From a checkpoint of a small transformer trained on Wikipedia.
Architecture: RMSNorm before each block, rotary positions, normalized queries and keys, an embedding shortcut, weighted sums over earlier layers, capped logits.
Each number is 200 + 40 x the weight over its row's rms, rounded and kept within 0 to 999. Layers, rows and columns count from 0. The size before them is the row's rms in percent of the matrix's.

# layer 3 MLP up, 1792x448, rms 0.0525, rows 214-427, columns 128-159
102,239,194,274,199,218,276,218,188,165,247,195,185,199,233,227,189,188,275,260,153,179,185,209,144,138,289,280,166,200,187,125,172
101,230,187,218,262,111,166,203,157,197,175,194,163,242,200,293,176,106,222,181,182,201,235,230,222,115,139,235,216,216,144,178,141
100,248,125,242,259,167,187,216,214,173,175,246,228,278,173,178,178,179,306,183,219,246,220,167,295,167,204,236,179,189,152,157,240
101,295,209,209,147,194,223,230,183,194,171,194,181,250,251,294,221,218,195,253,185,207,270,147,174,236,278,191,194,280,152,177,175
108,139,184,191,140,186,243,218,222,150,234,201,253,103,264,195,281,233,190,255,150,210,249,214,202,132,222,198,261,190,196,183,178
094,144,250,139,175,264,248,185,212,209,264,169,275,193,224,252,258,204,184,233,197,212,112,115,193,170,226,159,240,154,206,255,265
100,196,212,176,209,274,197,217,195,189,145,179,254,182,240,219,126,258,222,184,211,293,180,250,201,223,215,160,133,117,100,203,252
103,177,156,156,249,197,255,160,209,218,172,262,261,173,181,205,220,243,200,225,150,180,191,216,179,192,185,164,194,188,238,242,267
104,238,176,239,235,200,238,242,256,193,240,265,211,170,166,212,212,140,224,149,204,204,271,160,135,155,192,257,164,177,182,224,185
109,205,226,184,191,189,168,201,232,188,217,175,160,192,183,210,194,188,224,188,173,233,226,171,164,202,175,204,176,237,245,183,122
091,268,264,225,219,198,165,188,214,207,197,242,198,243,208,121,215,120,154,209,221,193,300,242,176,206,209,206,150,192,259,251,109
112,214,232,242,113,213,193,242,195,280,232,188,261,135,200,231,204,250,242,230,204,218,172,239,258,250,302,243,195,167,248,214,239
108,224,266,166,227,193,237,217,211,192,220,182,195,229,211,230,262,175,297,126,183,266,187,207,211,179,271,222,166,158,184,147,139
124,210,187,261,116,189,209,179,202,146,246,141,167,230,137,266,182,217,245,194,53,195,221,215,264,195,208,242,177,185,210,157,236
109,167,282,265,192,152,183,153,214,112,189,234,238,94,132,214,268,231,166,218,238,246,235,176,202,232,183,241,196,147,163,223,243
110,178,160,232,235,223,142,273,226,178,226,184,177,286,249,197,168,194,186,236,126,190,235,174,261,178,195,186,207,177,216,230,209
096,151,172,160,130,168,223,290,250,260,232,199,149,214,168,201,174,173,160,180,157,207,189,154,243,216,209,234,122,246,223,138,155
102,219,232,191,201,184,169,177,172,146,176,198,181,246,123,156,147,199,212,171,199,310,190,203,237,158,119,177,171,189,216,205,170
091,177,222,183,222,283,208,248,240,223,179,201,163,152,232,202,235,152,193,183,170,194,203,190,213,261,197,186,241,258,155,165,154
099,187,209,189,221,226,281,224,228,112,197,169,129,227,182,200,228,322,173,210,205,186,181,248,151,172,246,205,192,219,211,207,208
104,191,252,210,138,165,188,214,183,201,202,180,238,129,191,225,218,256,183,139,179,278,119,204,181,80,140,146,188,163,167,169,154
097,210,261,221,263,258,227,183,171,319,265,177,168,205,232,227,213,204,204,261,238,208,231,210,231,228,190,127,245,188,186,208,169
103,164,205,223,186,248,215,217,195,252,215,181,246,253,181,266,132,197,171,275,219,199,226,237,234,186,263,139,284,249,128,168,160
094,187,194,178,186,233,312,197,216,122,181,122,206,249,185,266,155,170,198,121,170,194,160,222,148,198,182,163,241,199,137,103,238
096,99,189,194,215,204,258,216,270,217,260,211,208,175,218,228,186,218,157,165,168,229,295,157,152,159,225,148,206,232,225,161,175
114,268,284,241,247,200,175,257,225,191,191,237,237,179,132,182,263,179,141,191,179,182,212,180,209,175,235,211,239,156,158,231,159
099,209,169,219,228,249,181,191,145,223,225,211,177,271,212,209,152,210,203,248,145,260,240,222,253,231,178,201,124,191,100,129,221
089,118,248,188,246,232,225,257,211,215,166,219,152,139,196,198,152,167,235,168,190,189,190,195,222,197,258,238,161,264,167,172,212
091,204,218,181,173,206,172,238,160,251,214,240,262,206,172,221,85,251,262,87,216,285,243,183,244,193,260,152,220,247,200,136,125
098,225,220,245,237,282,231,233,168,176,184,201,151,208,169,212,251,225,263,225,171,216,192,180,170,187,249,159,293,153,303,172,239
097,213,220,277,172,160,280,140,189,226,164,180,172,192,246,212,152,165,230,225,206,222,213,202,214,232,248,263,186,242,183,224,186
093,242,220,174,128,188,227,145,194,200,160,210,246,227,214,184,155,206,230,201,156,196,153,161,207,166,193,175,202,143,198,167,237
091,148,270,255,205,181,205,174,293,227,186,185,129,174,206,236,250,141,202,218,226,274,212,221,189,261,294,213,174,203,188,191,182
085,224,224,162,125,277,197,127,217,176,262,229,260,192,159,247,190,177,256,230,168,238,221,203,154,157,163,154,217,224,161,133,109
091,215,197,143,217,207,217,224,172,198,173,192,193,176,179,151,202,186,191,174,220,212,289,216,158,219,168,183,222,221,158,228,261
092,209,151,133,249,150,199,167,162,201,254,132,132,226,251,208,198,242,168,236,238,212,168,198,183,163,227,258,144,241,210,237,137
092,205,178,191,220,176,180,223,182,193,200,194,264,124,213,242,231,180,268,174,234,181,226,260,150,166,126,239,229,170,210,164,269
103,222,216,115,215,175,184,168,134,169,242,299,245,179,184,207,139,261,210,221,188,256,179,157,183,215,145,132,208,195,200,218,257
096,198,240,203,196,198,165,207,223,146,234,209,205,152,211,100,298,184,151,201,216,223,296,246,169,258,205,242,172,187,205,280,236
090,182,261,236,166,217,227,160,265,269,199,196,239,161,159,268,215,232,150,258,147,213,161,303,207,266,209,218,240,120,252,209,225
102,134,225,214,204,125,208,203,195,216,113,224,191,197,216,150,211,154,177,181,181,194,162,147,234,151,224,235,182,146,184,190,174
090,212,263,149,181,238,192,170,213,259,238,196,184,254,258,227,245,178,127,233,209,180,210,195,190,210,191,172,214,289,245,235,259
112,195,231,72,273,215,227,273,193,175,265,199,169,194,154,260,163,179,211,205,238,198,142,209,143,200,158,216,212,231,215,240,163
096,171,198,190,68,203,257,173,267,214,230,192,196,228,292,232,165,150,279,228,177,221,229,151,238,221,209,216,254,177,154,164,243
104,250,182,176,156,166,194,193,182,208,209,215,195,226,250,208,236,232,219,186,165,234,160,280,130,304,100,205,164,180,152,134,166
102,217,241,145,187,224,188,222,156,210,222,254,171,143,213,270,120,286,265,163,118,213,220,204,204,198,174,231,229,270,251,197,155
115,210,205,155,157,145,197,225,270,170,174,211,212,135,170,216,257,153,254,186,127,248,253,195,208,195,240,271,240,240,170,139,108
095,227,164,222,225,204,194,253,192,225,183,157,225,174,194,195,135,173,225,233,207,196,224,221,165,285,260,176,207,149,188,96,205
104,266,122,233,189,67,271,181,238,228,226,204,129,262,230,199,214,175,180,191,210,237,276,207,175,271,250,290,187,216,182,243,241
105,251,137,191,153,221,224,255,185,253,258,222,203,251,223,206,141,238,218,216,218,214,177,163,223,132,225,189,172,157,190,240,220
096,210,236,196,208,186,229,198,140,207,173,134,234,182,162,179,304,206,222,218,179,287,179,226,200,156,131,161,203,173,173,218,180
093,188,143,174,152,229,204,203,269,232,210,153,140,307,234,190,199,204,219,197,222,202,161,215,263,173,241,168,184,250,249,171,125
098,238,186,224,191,235,221,202,187,251,144,144,227,227,240,115,199,262,212,190,151,201,214,176,179,182,282,221,266,271,206,123,160
098,202,253,216,158,143,284,158,219,145,194,199,296,266,214,170,200,216,254,197,191,213,186,147,226,181,191,181,234,182,208,160,220
103,154,230,210,88,123,177,176,193,177,210,174,175,205,224,169,182,174,235,169,262,262,220,250,224,167,304,129,183,226,221,173,178
106,227,163,251,171,265,240,217,227,233,229,170,210,127,150,246,207,215,246,116,114,189,162,183,150,189,148,182,287,128,202,255,194
095,209,254,245,207,213,176,188,239,200,164,154,115,177,263,175,188,225,128,181,101,199,147,194,189,227,202,289,163,152,228,231,181
098,267,225,181,169,149,255,193,182,191,271,234,152,185,146,191,178,232,240,208,147,257,221,212,168,238,206,192,200,219,182,170,136
110,159,303,238,275,187,189,164,190,144,111,153,227,152,280,245,191,183,236,207,237,224,202,172,173,189,208,178,170,185,151,250,219
095,189,189,233,177,209,239,173,270,171,191,164,236,234,257,224,194,203,152,231,154,182,236,223,227,180,184,214,196,210,129,195,226
104,217,237,209,175,210,195,234,190,169,233,260,285,163,224,227,134,244,194,163,234,274,213,267,199,212,245,197,205,244,132,207,222
104,204,161,199,179,147,321,306,220,163,189,181,198,243,235,178,242,218,259,251,199,234,173,124,247,166,234,224,238,201,226,238,203
098,245,214,262,175,137,227,223,208,203,264,198,182,226,222,197,276,295,165,272,154,230,173,233,152,278,210,232,182,168,222,256,259
117,213,166,193,132,229,193,181,162,235,132,142,275,233,231,174,192,226,218,182,202,182,236,182,235,150,213,234,128,267,155,218,234
103,198,275,221,213,210,218,189,135,160,173,236,203,179,151,122,216,220,229,239,208,221,205,258,144,221,158,204,224,212,230,279,193
108,246,228,170,166,135,163,247,147,192,205,225,189,226,149,284,220,200,233,264,239,198,140,178,175,164,260,231,157,237,159,155,178
093,174,245,115,162,218,226,131,197,238,94,266,170,151,256,176,209,201,201,193,279,233,194,203,215,162,214,118,260,132,231,125,152
100,209,258,156,217,189,151,240,127,176,174,282,147,226,251,226,165,170,193,254,234,219,222,162,210,188,141,233,217,137,156,224,235
094,181,179,153,244,234,200,165,179,261,262,203,163,158,244,224,228,165,129,236,237,164,227,189,184,228,183,142,167,114,171,276,291
106,149,180,196,210,238,231,175,180,214,150,161,195,210,215,224,111,228,161,172,204,234,185,192,175,223,163,184,169,206,163,168,219
111,215,188,165,171,228,162,243,160,189,157,267,237,193,223,153,221,265,216,194,186,220,180,221,166,188,159,147,187,171,187,196,235
093,196,155,161,188,206,231,189,211,175,202,194,144,231,204,207,198,291,153,178,254,192,179,107,256,214,189,230,131,160,186,200,273
107,271,268,254,202,216,249,216,181,206,198,222,165,200,265,225,164,196,172,191,224,193,101,274,189,243,208,205,186,231,191,215,174
096,142,156,170,186,228,211,211,188,232,187,186,241,146,253,225,208,172,158,135,182,187,174,194,213,190,219,228,248,220,190,209,224
094,200,255,237,212,192,214,209,232,206,134,181,198,179,179,173,187,195,189,189,138,213,175,194,215,154,251,184,240,178,201,200,165
104,178,211,158,211,158,189,214,148,232,257,137,140,223,234,187,182,279,227,241,121,202,135,221,159,241,261,232,240,217,178,175,215
098,223,230,170,234,170,146,229,151,188,223,243,273,196,186,181,230,152,229,174,165,194,252,193,236,225,213,177,184,211,285,147,121
093,279,174,232,182,189,231,246,182,180,143,110,280,187,219,189,160,136,194,171,141,205,175,193,179,249,166,163,292,133,181,299,127
099,235,183,171,201,203,315,137,221,197,244,203,224,250,230,180,248,279,158,231,217,213,244,168,186,163,166,235,250,198,171,210,200
114,117,185,195,206,181,174,313,170,116,192,180,228,125,240,163,195,190,201,170,188,197,214,171,208,195,182,200,251,229,258,203,158
091,212,239,154,198,246,213,152,188,284,201,154,211,201,177,169,164,203,208,110,168,291,232,239,201,154,199,195,248,256,218,236,126
091,177,226,189,112,87,181,163,141,295,199,100,257,171,236,156,198,199,258,304,260,252,212,207,177,147,175,221,121,263,227,152,240
113,184,254,201,235,254,294,207,187,202,181,268,178,186,281,230,163,169,267,180,231,262,302,193,235,177,251,220,176,222,214,163,219
112,175,202,230,213,148,189,171,230,125,179,168,300,137,262,215,210,208,224,211,175,269,266,197,172,252,208,170,204,220,223,183,235
095,154,295,156,174,261,171,251,220,197,204,231,268,162,192,193,248,190,130,245,281,242,232,171,134,222,210,198,229,179,130,233,166
108,258,153,171,170,218,208,131,258,189,300,188,179,270,225,182,215,228,89,234,175,255,228,251,155,245,218,125,152,262,258,256,216
090,109,213,228,151,261,208,178,191,210,224,182,159,223,209,247,156,198,186,212,172,257,224,209,194,246,203,257,188,240,256,176,151
110,164,198,180,172,199,226,272,180,249,227,193,219,106,200,311,139,265,215,220,229,192,268,192,243,232,199,208,242,164,185,235,294
105,183,254,229,197,119,221,244,196,266,260,197,103,157,209,188,210,192,247,100,179,188,313,178,154,106,224,177,151,248,196,233,217
090,241,283,222,234,233,198,233,304,155,188,203,152,226,221,226,239,229,253,285,248,233,269,183,211,198,225,172,114,236,161,174,199
094,233,140,250,115,260,240,185,148,189,176,185,111,177,191,174,213,263,199,185,152,221,288,147,237,164,221,240,137,235,167,188,217
113,150,160,222,211,209,199,165,233,218,176,195,189,234,204,173,211,234,152,197,241,219,221,194,229,188,255,220,200,229,165,184,237
094,139,238,240,174,218,243,215,291,259,205,235,230,250,223,211,224,187,152,142,150,230,260,197,89,267,244,204,179,260,197,220,166
098,229,159,217,223,157,220,213,169,251,264,164,239,179,240,223,231,269,206,130,187,257,133,222,234,198,242,262,213,199,193,196,239
095,261,235,199,133,209,160,148,206,208,168,145,219,261,205,273,218,184,172,207,234,232,128,187,166,237,183,142,220,158,244,214,230
100,259,118,190,208,117,234,208,135,182,201,96,202,220,206,221,180,271,229,212,232,234,166,255,199,185,192,186,203,187,163,160,289
041,237,276,223,181,193,285,225,244,140,188,150,185,159,208,239,196,201,228,207,177,158,206,212,216,219,195,153,198,182,213,193,236
097,161,218,269,267,163,293,153,157,198,242,204,223,137,240,230,230,182,237,161,213,190,181,241,193,271,246,147,220,185,304,262,210
097,164,200,178,162,233,259,221,247,123,241,177,277,153,249,189,200,189,240,143,109,225,190,237,221,173,183,234,267,222,202,145,194
101,180,215,232,194,259,241,270,182,175,178,178,177,187,306,145,239,193,227,231,121,202,179,232,170,177,202,157,200,242,176,207,225
104,158,214,220,168,214,256,224,136,124,233,227,269,169,171,190,150,227,237,250,157,239,180,196,198,171,179,163,177,244,174,180,200
110,169,246,146,155,174,229,300,225,184,184,236,247,232,238,147,154,207,206,213,176,176,161,225,247,180,189,198,220,180,217,187,179
098,188,279,127,249,220,206,196,121,226,246,167,226,207,234,217,155,218,234,123,165,274,148,258,144,167,227,151,216,172,196,143,246
096,225,275,234,258,244,232,235,184,165,168,185,244,161,205,233,180,124,130,152,124,210,152,213,225,168,195,193,210,151,218,230,191
096,199,183,209,203,190,213,212,181,230,177,187,218,220,223,198,208,174,206,181,189,225,142,220,190,188,161,256,263,205,190,187,234
093,236,207,221,237,82,215,177,244,168,285,246,178,246,190,258,273,194,184,265,216,197,164,212,175,112,178,194,138,201,209,207,172
094,143,236,160,224,231,198,226,211,240,208,164,170,182,122,248,135,191,185,223,124,227,249,237,203,222,265,204,173,188,218,167,166
090,208,184,148,183,153,267,167,176,220,226,261,179,227,227,227,172,187,324,200,215,238,211,248,161,249,221,250,180,174,176,139,129
117,170,163,135,207,196,229,221,134,143,183,210,219,175,214,260,205,247,249,277,198,223,222,181,200,166,194,176,286,203,150,140,162
095,289,171,243,239,171,211,189,219,196,188,139,224,207,186,209,249,142,194,212,217,265,273,145,139,134,200,222,141,204,199,171,254
096,159,244,170,199,205,237,199,254,150,154,190,140,180,255,235,259,204,145,268,224,214,174,185,154,208,161,128,184,162,229,251,145
097,189,218,267,192,200,261,225,244,149,189,300,227,206,256,254,211,205,146,114,207,207,225,260,175,152,192,198,240,175,187,144,228
086,177,212,248,204,165,203,186,192,190,175,191,177,256,156,189,264,186,188,237,228,175,209,192,163,188,216,277,195,210,153,202,218
104,284,179,171,151,195,206,216,212,199,275,181,203,229,263,171,129,226,210,224,192,158,227,179,200,199,218,174,242,93,169,85,206
099,146,163,126,198,207,188,199,219,212,154,263,173,155,216,218,282,220,145,262,244,251,149,198,200,229,163,143,172,223,172,287,164
110,253,245,191,184,153,247,262,153,216,210,279,195,228,158,170,244,226,222,186,189,258,167,271,188,215,171,140,153,158,236,173,191
102,192,266,142,234,236,178,204,115,131,241,246,148,187,232,169,160,152,176,193,137,223,155,153,172,219,258,208,215,218,261,193,235
094,219,265,89,212,204,205,275,164,176,186,162,248,151,218,190,188,196,209,195,207,230,210,134,225,236,285,204,150,206,233,239,136
101,216,159,159,165,200,196,218,219,194,244,208,229,125,156,235,153,233,181,159,243,300,212,192,151,243,213,167,265,242,144,232,227
097,183,200,226,153,118,196,141,221,167,198,191,149,163,150,159,221,142,243,210,175,178,256,257,214,134,129,134,186,151,260,164,202
096,233,179,200,215,163,303,188,230,252,195,229,160,156,146,176,230,330,181,168,223,247,204,174,215,228,169,256,225,342,187,200,247
098,199,248,205,175,239,191,283,184,241,207,266,257,239,218,255,226,238,277,224,220,195,154,203,175,171,166,193,165,128,228,176,145
018,183,156,160,223,130,216,222,243,224,144,173,218,167,284,238,225,121,231,220,155,190,198,201,196,147,196,172,253,195,161,179,161
104,216,212,212,218,216,176,182,231,202,167,184,202,188,217,155,204,207,277,280,207,163,183,214,264,141,207,238,155,196,192,202,127
100,258,199,213,216,182,185,227,184,173,221,148,204,182,155,135,231,133,157,177,244,226,163,184,235,200,146,195,221,175,207,178,209
096,213,181,218,168,187,166,166,208,255,238,186,243,216,226,157,100,309,208,90,134,220,116,228,158,237,271,249,201,221,202,142,181
105,157,222,165,186,239,226,267,177,175,241,153,233,212,174,252,164,237,242,206,139,200,194,266,183,196,194,213,254,213,223,113,243
103,290,164,192,180,111,165,247,147,205,139,176,219,224,239,200,262,176,267,194,158,233,165,204,173,215,188,209,164,144,211,217,226
106,151,114,122,231,190,189,171,141,262,169,156,267,196,245,178,139,167,264,166,168,177,168,243,275,194,213,152,231,207,226,168,216
091,188,222,215,246,205,187,156,237,202,194,211,211,161,300,156,197,198,149,238,216,194,274,193,206,197,243,244,256,191,248,162,108
090,196,204,190,241,132,262,255,228,196,211,136,239,177,182,71,253,148,259,158,171,209,234,134,184,171,217,227,230,209,182,161,118
105,224,278,189,204,243,235,213,147,169,216,147,245,240,207,170,232,187,189,176,141,246,263,171,207,228,222,193,226,217,262,241,211
100,198,221,223,161,241,269,203,236,214,171,196,138,209,162,241,242,186,179,213,216,250,208,165,222,195,201,188,178,189,236,122,214
106,214,209,244,182,206,233,222,183,156,249,227,251,213,217,243,132,200,239,221,171,220,182,134,114,162,208,223,194,249,261,139,222
099,208,156,200,157,247,322,168,219,230,222,196,185,255,207,139,180,253,167,271,169,197,139,221,242,226,264,200,219,222,217,197,229
107,220,266,137,137,235,257,192,153,200,249,266,221,162,254,177,225,214,259,190,202,210,182,223,186,157,169,187,215,186,201,145,205
108,230,237,197,192,154,156,187,235,204,164,179,203,181,169,231,182,209,139,173,191,243,234,180,201,222,204,184,192,220,232,147,225
100,138,146,283,184,138,252,188,190,252,175,234,188,243,166,167,112,204,239,165,151,200,228,146,189,226,210,223,172,257,209,155,233
112,216,218,147,166,148,215,222,189,201,125,242,211,153,263,251,271,151,155,218,269,198,234,190,222,167,138,168,213,225,252,225,160
097,255,228,171,186,206,158,184,177,210,251,180,248,209,187,220,233,197,192,169,229,194,205,179,190,143,185,166,195,205,231,186,171
103,208,134,249,234,192,238,188,165,264,220,232,164,184,223,146,226,154,211,225,211,212,226,274,235,183,192,225,185,250,191,203,152
093,256,254,226,134,145,174,164,221,120,202,183,249,215,229,280,125,193,231,177,131,226,207,200,129,245,227,214,199,222,190,201,264
103,165,226,199,218,171,153,176,239,238,155,209,211,235,255,198,213,210,149,268,183,189,197,227,185,124,307,219,223,181,118,142,166
099,152,175,202,246,175,209,185,258,298,229,176,220,246,205,196,165,186,149,100,217,218,224,202,189,223,244,205,191,173,234,233,145
089,144,175,163,204,113,211,155,126,150,213,247,274,164,164,260,301,239,225,194,223,200,253,204,125,272,179,180,214,184,168,217,220
097,223,177,177,203,140,217,235,210,137,151,155,194,111,266,243,206,207,174,204,236,199,198,146,166,147,153,158,196,231,224,222,100
098,205,272,201,155,228,155,168,188,195,205,205,207,193,208,138,218,152,222,117,186,295,216,207,238,158,243,225,191,255,181,223,172
091,170,228,210,160,258,209,171,260,250,210,211,173,152,186,228,206,235,135,161,208,213,212,244,236,175,190,148,216,239,258,193,195
091,278,234,196,117,243,186,136,198,203,161,245,202,244,172,198,151,252,164,143,225,180,158,188,140,180,183,150,274,227,148,201,236
103,213,155,222,190,184,246,165,253,223,252,160,200,229,226,203,166,205,236,208,152,248,228,151,167,182,172,159,183,192,256,150,120
107,155,219,214,128,244,203,263,233,232,197,209,321,206,209,158,223,217,217,177,196,208,182,174,267,218,185,150,162,261,190,246,176
101,224,178,224,161,162,179,276,238,239,116,204,234,164,201,236,307,183,185,150,173,284,187,189,168,160,157,234,240,196,136,240,199
112,219,170,222,241,208,252,131,267,213,278,254,194,218,221,167,247,173,231,189,204,305,202,248,130,114,150,164,254,229,175,174,118
105,160,224,162,139,195,254,209,198,235,229,268,196,198,237,183,205,201,165,201,190,180,229,214,173,189,155,215,241,159,252,207,163
099,222,195,182,164,180,185,195,185,233,222,200,205,193,195,233,255,324,189,216,235,207,188,232,231,245,223,168,142,205,178,185,199
104,164,171,124,187,224,235,202,166,137,136,161,234,138,263,257,225,244,227,160,230,251,128,192,175,186,280,147,190,158,151,156,202
103,181,167,192,182,223,248,245,209,207,204,156,201,192,207,180,278,112,185,184,163,226,207,185,202,159,241,181,189,173,227,190,206
103,239,244,219,194,198,140,177,231,176,267,159,130,230,163,176,209,262,199,221,242,224,253,205,182,197,160,188,195,236,246,197,115
106,230,199,212,129,170,290,200,152,198,151,137,172,223,119,199,154,223,297,238,196,256,137,229,186,236,173,206,199,172,212,171,225
092,170,202,234,221,197,189,225,218,163,158,198,164,185,237,212,243,149,180,173,222,195,234,185,198,153,141,197,212,189,182,169,226
090,258,189,215,170,201,228,116,241,231,261,254,217,160,167,254,219,269,159,189,207,209,213,128,230,140,241,137,187,184,207,204,212
097,198,224,227,222,201,224,193,154,176,264,110,162,201,219,161,174,262,248,157,158,232,111,166,181,198,223,185,225,198,218,229,280
098,172,172,167,147,205,240,192,250,217,125,236,167,136,227,230,146,220,196,216,242,185,168,194,216,146,165,162,204,231,234,142,217
084,211,223,159,168,214,218,221,255,216,185,168,258,206,205,237,218,204,159,296,252,240,213,194,280,208,237,147,241,256,181,229,120
098,236,211,193,175,178,202,277,113,275,263,220,284,129,121,197,238,210,259,253,242,236,244,171,206,153,207,199,196,254,169,171,206
090,155,246,141,148,228,234,253,234,187,173,189,179,175,186,164,240,244,253,226,205,219,207,194,246,131,189,179,170,221,172,147,155
090,181,220,225,254,190,196,149,143,193,251,158,193,228,180,195,260,160,251,173,218,250,218,184,196,134,225,152,139,176,183,241,101
104,221,200,209,126,259,260,182,197,245,232,180,147,166,185,208,147,253,152,118,157,275,215,215,119,246,278,132,205,169,206,173,276
089,236,211,226,53,104,213,235,147,208,182,191,155,253,149,221,188,182,224,224,227,218,90,186,240,99,249,248,168,181,240,182,190
102,305,261,196,236,167,225,192,225,176,228,240,275,172,123,207,218,296,233,185,203,206,192,160,145,129,146,193,280,233,233,218,182
085,244,120,227,144,170,183,93,178,240,205,196,253,222,205,236,119,200,254,249,254,222,278,250,152,153,139,204,199,223,200,162,146
095,273,216,225,270,205,209,184,188,248,174,188,191,167,202,204,234,208,243,193,186,236,176,253,234,210,236,181,270,258,204,122,280
097,260,223,230,221,198,201,222,207,243,229,221,221,212,173,148,223,225,90,247,256,198,181,190,257,180,209,259,216,261,244,196,141
095,231,166,215,194,193,182,165,162,211,215,168,213,199,192,150,157,223,184,168,187,241,183,231,195,231,236,259,251,172,205,158,142
109,271,231,212,210,147,159,214,182,193,135,227,237,196,189,211,238,133,241,153,240,266,220,231,269,250,212,209,146,178,234,184,184
096,206,175,194,180,172,197,240,172,257,229,226,153,203,230,237,206,192,116,223,233,289,231,249,182,267,205,182,198,276,202,288,234
099,167,185,182,300,168,239,211,206,203,193,212,285,142,204,231,187,144,138,209,185,191,197,290,210,220,176,171,250,172,221,252,195
099,204,125,265,179,170,164,207,220,269,186,268,222,209,221,216,207,240,183,286,224,179,178,177,221,173,239,198,186,194,187,150,209
117,170,236,242,198,267,217,248,285,277,158,248,205,188,253,186,224,234,132,225,141,266,166,105,271,168,218,231,190,266,195,218,173
101,189,188,198,180,221,205,203,277,269,201,212,224,164,178,245,252,312,163,180,171,259,167,172,131,156,310,187,215,170,214,221,204
097,226,246,225,220,263,199,256,236,185,196,152,239,205,250,259,172,243,226,144,168,195,146,201,132,222,204,151,232,127,88,150,240
095,243,279,141,176,218,237,221,217,95,176,156,162,170,213,179,229,228,200,188,167,204,189,254,224,211,242,231,205,148,192,143,147
099,142,171,204,177,124,217,264,132,188,158,237,151,152,279,148,203,200,213,156,146,194,244,193,242,173,284,247,103,205,225,194,170
097,223,297,187,225,198,182,192,220,262,199,275,189,156,211,135,134,167,239,102,202,242,198,241,114,249,203,208,177,215,166,240,175
107,237,149,221,232,152,244,185,232,214,215,199,147,218,208,227,158,177,254,271,182,235,225,160,232,152,193,184,151,224,249,212,204
104,225,231,273,167,191,194,244,154,206,212,199,212,201,191,221,180,159,163,174,223,227,210,215,188,234,283,222,227,264,175,274,245
099,246,177,205,146,185,207,272,180,216,244,227,230,220,257,170,192,157,252,227,237,227,246,148,209,218,190,184,197,186,203,135,190
106,239,271,147,189,251,208,119,181,221,276,228,178,261,279,246,119,238,205,220,226,245,178,249,200,167,224,244,162,144,225,221,292
121,258,95,150,224,217,251,275,254,243,240,173,276,129,174,145,232,221,203,217,242,237,258,260,177,162,222,160,198,236,124,209,127
094,171,180,147,178,206,170,307,206,291,183,290,259,165,185,281,229,235,225,198,193,237,214,204,203,185,229,175,268,203,216,157,228
098,210,197,244,211,240,214,204,268,187,190,243,152,237,278,166,223,145,212,250,256,214,128,227,158,152,178,190,209,229,152,200,122
097,242,211,142,175,159,288,137,226,186,210,250,198,183,133,154,203,144,191,181,251,206,245,243,199,188,151,124,181,221,218,187,74
095,213,212,160,159,203,192,167,191,194,188,191,193,235,313,302,242,179,226,151,177,235,145,158,161,218,229,216,211,166,255,138,164
096,187,177,272,216,236,203,183,266,186,175,192,198,204,173,236,272,253,141,110,188,212,212,226,197,191,195,152,247,261,142,109,257
096,150,169,275,230,124,132,198,215,143,238,224,167,101,182,192,217,201,178,197,216,185,200,187,186,235,181,195,193,257,221,195,181
105,186,190,161,189,223,214,172,174,276,179,233,202,214,189,182,232,204,187,185,216,237,159,164,200,135,211,146,186,264,147,260,229
093,145,124,158,149,244,207,171,179,213,180,289,195,171,269,209,234,271,162,233,204,237,217,233,273,244,244,174,160,174,210,268,164
095,175,184,176,152,101,210,263,195,241,203,217,189,155,196,188,215,259,234,219,187,213,264,216,171,166,191,112,189,188,237,203,99
090,200,229,162,227,226,209,213,233,228,109,184,183,199,174,199,208,132,236,270,195,238,205,204,244,133,236,149,173,160,256,234,155
089,170,202,230,228,186,163,308,193,246,264,206,167,246,208,214,112,170,226,102,192,177,173,247,221,290,294,192,170,231,180,214,154
106,217,263,239,180,237,200,238,300,205,239,238,199,157,266,164,177,232,239,229,144,195,281,242,183,258,185,231,142,205,145,193,162
105,196,220,156,229,210,217,228,196,205,170,263,182,146,256,248,199,169,218,196,148,280,254,288,282,152,188,240,198,227,205,200,292
100,269,195,183,99,201,158,195,146,230,208,238,161,220,202,190,167,173,212,282,117,202,281,183,258,231,236,151,169,229,192,252,125
098,169,234,201,268,176,191,221,241,272,230,163,180,234,193,169,209,166,129,217,221,186,154,190,228,164,212,181,204,225,244,269,226
101,262,185,151,216,194,183,288,151,204,179,188,211,240,185,252,196,131,175,188,125,269,179,191,231,212,218,195,166,182,255,220,154
100,214,187,184,126,214,245,204,206,205,226,204,173,274,261,202,148,195,267,256,179,180,193,245,250,165,218,200,175,186,159,171,240
098,120,142,150,204,207,164,249,189,221,238,198,187,230,245,247,215,215,227,153,138,199,132,214,198,172,246,168,149,222,182,214,126
097,236,167,208,139,170,257,180,251,260,164,228,228,160,139,262,227,186,208,211,151,207,171,183,212,219,239,297,275,237,174,226,238
098,255,172,140,93,169,193,163,129,204,176,121,154,203,217,166,134,190,220,220,168,209,149,205,271,183,272,191,207,278,248,153,114
087,215,156,258,179,195,239,122,243,123,188,206,185,135,228,217,179,222,177,160,148,255,168,146,167,180,274,225,156,203,156,223,166
103,192,178,162,179,174,191,199,177,229,178,142,239,160,181,204,143,182,230,126,211,240,271,208,228,199,170,178,101,149,155,130,168
114,232,181,252,161,186,260,231,110,255,135,231,192,157,222,191,211,163,174,148,189,230,268,226,170,229,130,192,277,164,166,250,135
110,200,167,202,214,283,218,239,202,154,217,204,250,161,262,194,273,232,225,190,133,237,229,262,235,207,191,244,215,197,165,236,215
085,269,215,182,145,231,179,247,173,209,181,162,215,255,179,234,257,195,234,208,239,240,216,132,171,160,274,196,145,182,190,207,168